Weights of a small transformer language model.
Size: width 384, vocabulary 2048.
Architecture: LayerNorm before each block, rotary positions, untied embeddings, value embeddings, hashed n-gram embeddings, capped logits.
Training: a variant of Adam for these matrices, 704M tokens, 10738 steps.
Each number is 500 + 40 x the weight over its row's rms, rounded and kept within 0 to 999. Layers, rows and columns count from 0. Numbers have three digits each. The size before them is the row's rms in percent of the matrix's.

# layer 2 attention query, 384x384, rms 0.105, rows 270-298, columns 48-95
081:552516502524556515504531539473520492468483484470497508469536520492509503494467463456489550415457518493497518511556465528518465524467578517461483
101:433460442591480527491477500531405558441490468483520638550530478488458511528550439514520495452505531532532436488527574543508461514526513559521476
105:567518517538529448504509536440521527517512522453491438424526524459558485483410586523511566482465492441583492519528478536566599443473508486458481
100:518448496508435495448532472529468492483444436510440515549499485411428432542571474488523547574512519468500382527475516451441438491518459470521488
096:511489483507527452505524475526572415502509482497485547624459482427464528517520473507489564441553468468446492508544476466436478504511555531483479
097:519585456461539551515470542494488481503539508471520536577596506610487574517453515514508516522514487474478539464503551547490461513495526573506490
112:422551467488449469521477490527543428524546539486538456416428496467544539439516521516511515559419552523561479479560465575566597477470455485526479
100:446563473493541496530473499442590513472586571384531499420479552541593572450477551539419503398500478568557498540485454556522519492392526511449482
093:504526501539470517517547495557471458486538515531502514538573489464481470471519459554468446517459499427600501474481540481472473553568526509476526
089:502482489438557463594490531544489552567464514403510573497538557543564546461464471495583455418526556495464585517511463481500487486493543493461564
089:552454503471432510510462408528523469556507436486471515494502504542532572580470582480453492494474501480458544529492492503528485504547566472561520
087:431484468494460539429544523486488538611512438482559507468522435479498496517437447541557532552513570508494524444518501462474471478454480454475484
092:516537470550538481405474483501417470557514535506485576460542497437480501450547504483511488556476486490477499477532468469454529436512506511425475
090:509558509504524455511448489470462477408512534490517468598500479512488396476543514529497573601479502470473471492552448520548491507564516469516493
088:521544584503527515530503532406538491444421520496502514488531430573524533509427458491525501496525476504455566486519470511509506487489491482510444
093:531502542444442524491421484468498518498460566509574456504572492513546522532484542527541489479462478536474461552476500497501496556562506535600482
088:545503557555469526504466509420466525510568455477495505539536469466577509524535509460498475492519476467504452569490500425515546564448513445528527
088:553545435572470479497547437508521567472545509570492535484483529464502467499481486514496496501484476611465485518462477470503433571456475486454540
085:442419505542471511422481517566570539436480516483509482451438530459513510470509445462504440424458504571507494504478477499474451541517503542525524
095:431471424470495498539521439518514478543558458584532512480467454552431523458544533440478461459495521496512521504477510562499504482462485478551452
089:485503450564501449487523415540472501471549538427463534530498504551514552519510469509536490454518449541562445550463439417521430466479499457512484
090:524501575503453491464493447483486472490474588496453514443508532600528506547513489521474510517470534490404544485443527464531501442546492511490446
087:520509396492520529505491435605522439475490532513489507432473505425470482513567549495477525440514445473531531495466511529455505532545504506540474
094:510470506482489454502549536483456482474486510469484556532540543402513541495464459475534442520493577519542439524511542528512490467457458487479470
092:561437551471451525518444563474462547443461448550532436522593505438508482510510526554587500558408480527475533490469516490535525536575511433448536
088:497571512446445492468530454520467507505503565517475479484467532493540511534561524489468466503550458559514466469465428460497464516545493535499540
089:447487469504529549487497564487534515540481450477456503457493505494497503477516508527522468513480506493490475512487573527504529489482504400479550
092:569520530512530450506579526487477474539425487516528485487459541462478437493406392515472537573498508463462449499498567500532498523501454511527528
083:503466549512518513448450433501500448518504548498471501514533483530507450455511576459482486506463547516426494526503515511563429557545467492647498
# layer 2 attention key, 384x384, rms 0.105, rows 270-297, columns 48-95
078:485508466526563490470545521479499549513533489535465510444532484533547506538454525478517493477466459526497480478488450489520549579465556481424507
113:466430502538449542454458476546448441504575532567486549545489513450473488554565475488496459498507559465439499478470582477457485487533510550534537
092:509512504478590479518590571559507555509464476465482485477463549595548527516452510505615522505477480547562485527505441546569559519465543484413464
121:491475539544402517479491472524439503500457544587519555560555470460470519525427457493536520495585527506494474451463522486460402509517495486480524
097:432486502494469511468497481480487439538451470512494492491466464488543535560524404586494465497509469570448535449524567456465489516477508565447521
098:512441500454460552464486440584483462476547472541504530515519464508458450489625527507479466466490503452373478457513540478417535476551534548583546
145:500514487514525491507492515522558547534540470458525463437486461526588476475490517495487482539460500487523495514549451570533586478455482475469439
090:531498491511554514479467523474563550496485479518459559428543494465510555518384518496530522529508442486537471476519478501560583506482543520553480
095:519430505407480564511496514478499537505462577497481453507597515499466540510531498468432546467600611536488554499562473488448487532507447467537532
102:539483473458477475445510448499531551532552517481466526506455485526507473464451526494504506491494491510510571489534461487507544458514516414507503
101:518518444469507533451433554521546517498513455506508487539486478538552516512369497528522510526568489487451504548515434501471530505508572479491477
103:497547528514466447500461595544445502459455515516469539472566475506549521454481499476535461525475496496488490484502536548495468544531560520510564
098:491538509472506485492539494453504580464442471496498501469546495464498480561436404544573557537540472524568434491522546560516521514487453516437525
102:477528466454463488570434487567429497462518448471543476525520426520515416533595442457484555548491514534491460487532545431510495487482518499538564
101:457519534494547475456496514493497508586562428453521519486481531525570461484509521469491449466569482429548443576498469509511509496546530522539546
092:537488462448489507509491491599460443486512484489526454552415515483508474551550478445528575491472478491497482597479486486440525543491568531573501
099:520524562465540562482494527542505440527590499454504480465482450470514517432544544511443497495487513512454507525487496477552516507523587494567517
096:475484485552557526428506515554508507490495501526639518553522541507503496494516550488500444532561531519473444493457475546664483433491469550425555
094:451478515533505501427505509522512478538474452537539511524547525483444532494477514516447471491480482555498443458462536474557468575561524514524452
107:441557495552507521500493466473533470474451484528543554483543594514520518438439527502517431457473470535551492464493524525421560500526464536540510
089:565508541495578521454537504456475501518490524499516411517494531534558534471507528449522532487520498522560445509526453419530486526506538467495512
101:598469473413515473419485475419612496467519491486594504470442555449444493489461474495471525574568401510432459492431552459510470434530493540495494
106:482469526533520536506491504552547467540410544462490479570412521467477551504510527521525529526530485494533547547468425561514502525497456548473511
101:498491510439493497562496502486511508553490555556556513491530501462533410450635459445514545491472524509451521460445542550467523456493503506501533
096:516537534481486500467485429515579578502433549502576438505536460530559453530472396479531471452508490554504513543521445523485471550493500367458539
098:488486568472485590452505545530533511580470478439542515499491515448544495422542451431568493548501474503494573489485452549514481481491559588532490
098:480495520511506546478472534425518480519511504472515513448599498477531557448514563467475492491476491501474509571533473551502513506506531434452551
099:598483495524472535588494513506445483527548525538436491518506418451485476543509471509526533514498481421506492410442534474439456485551515460548510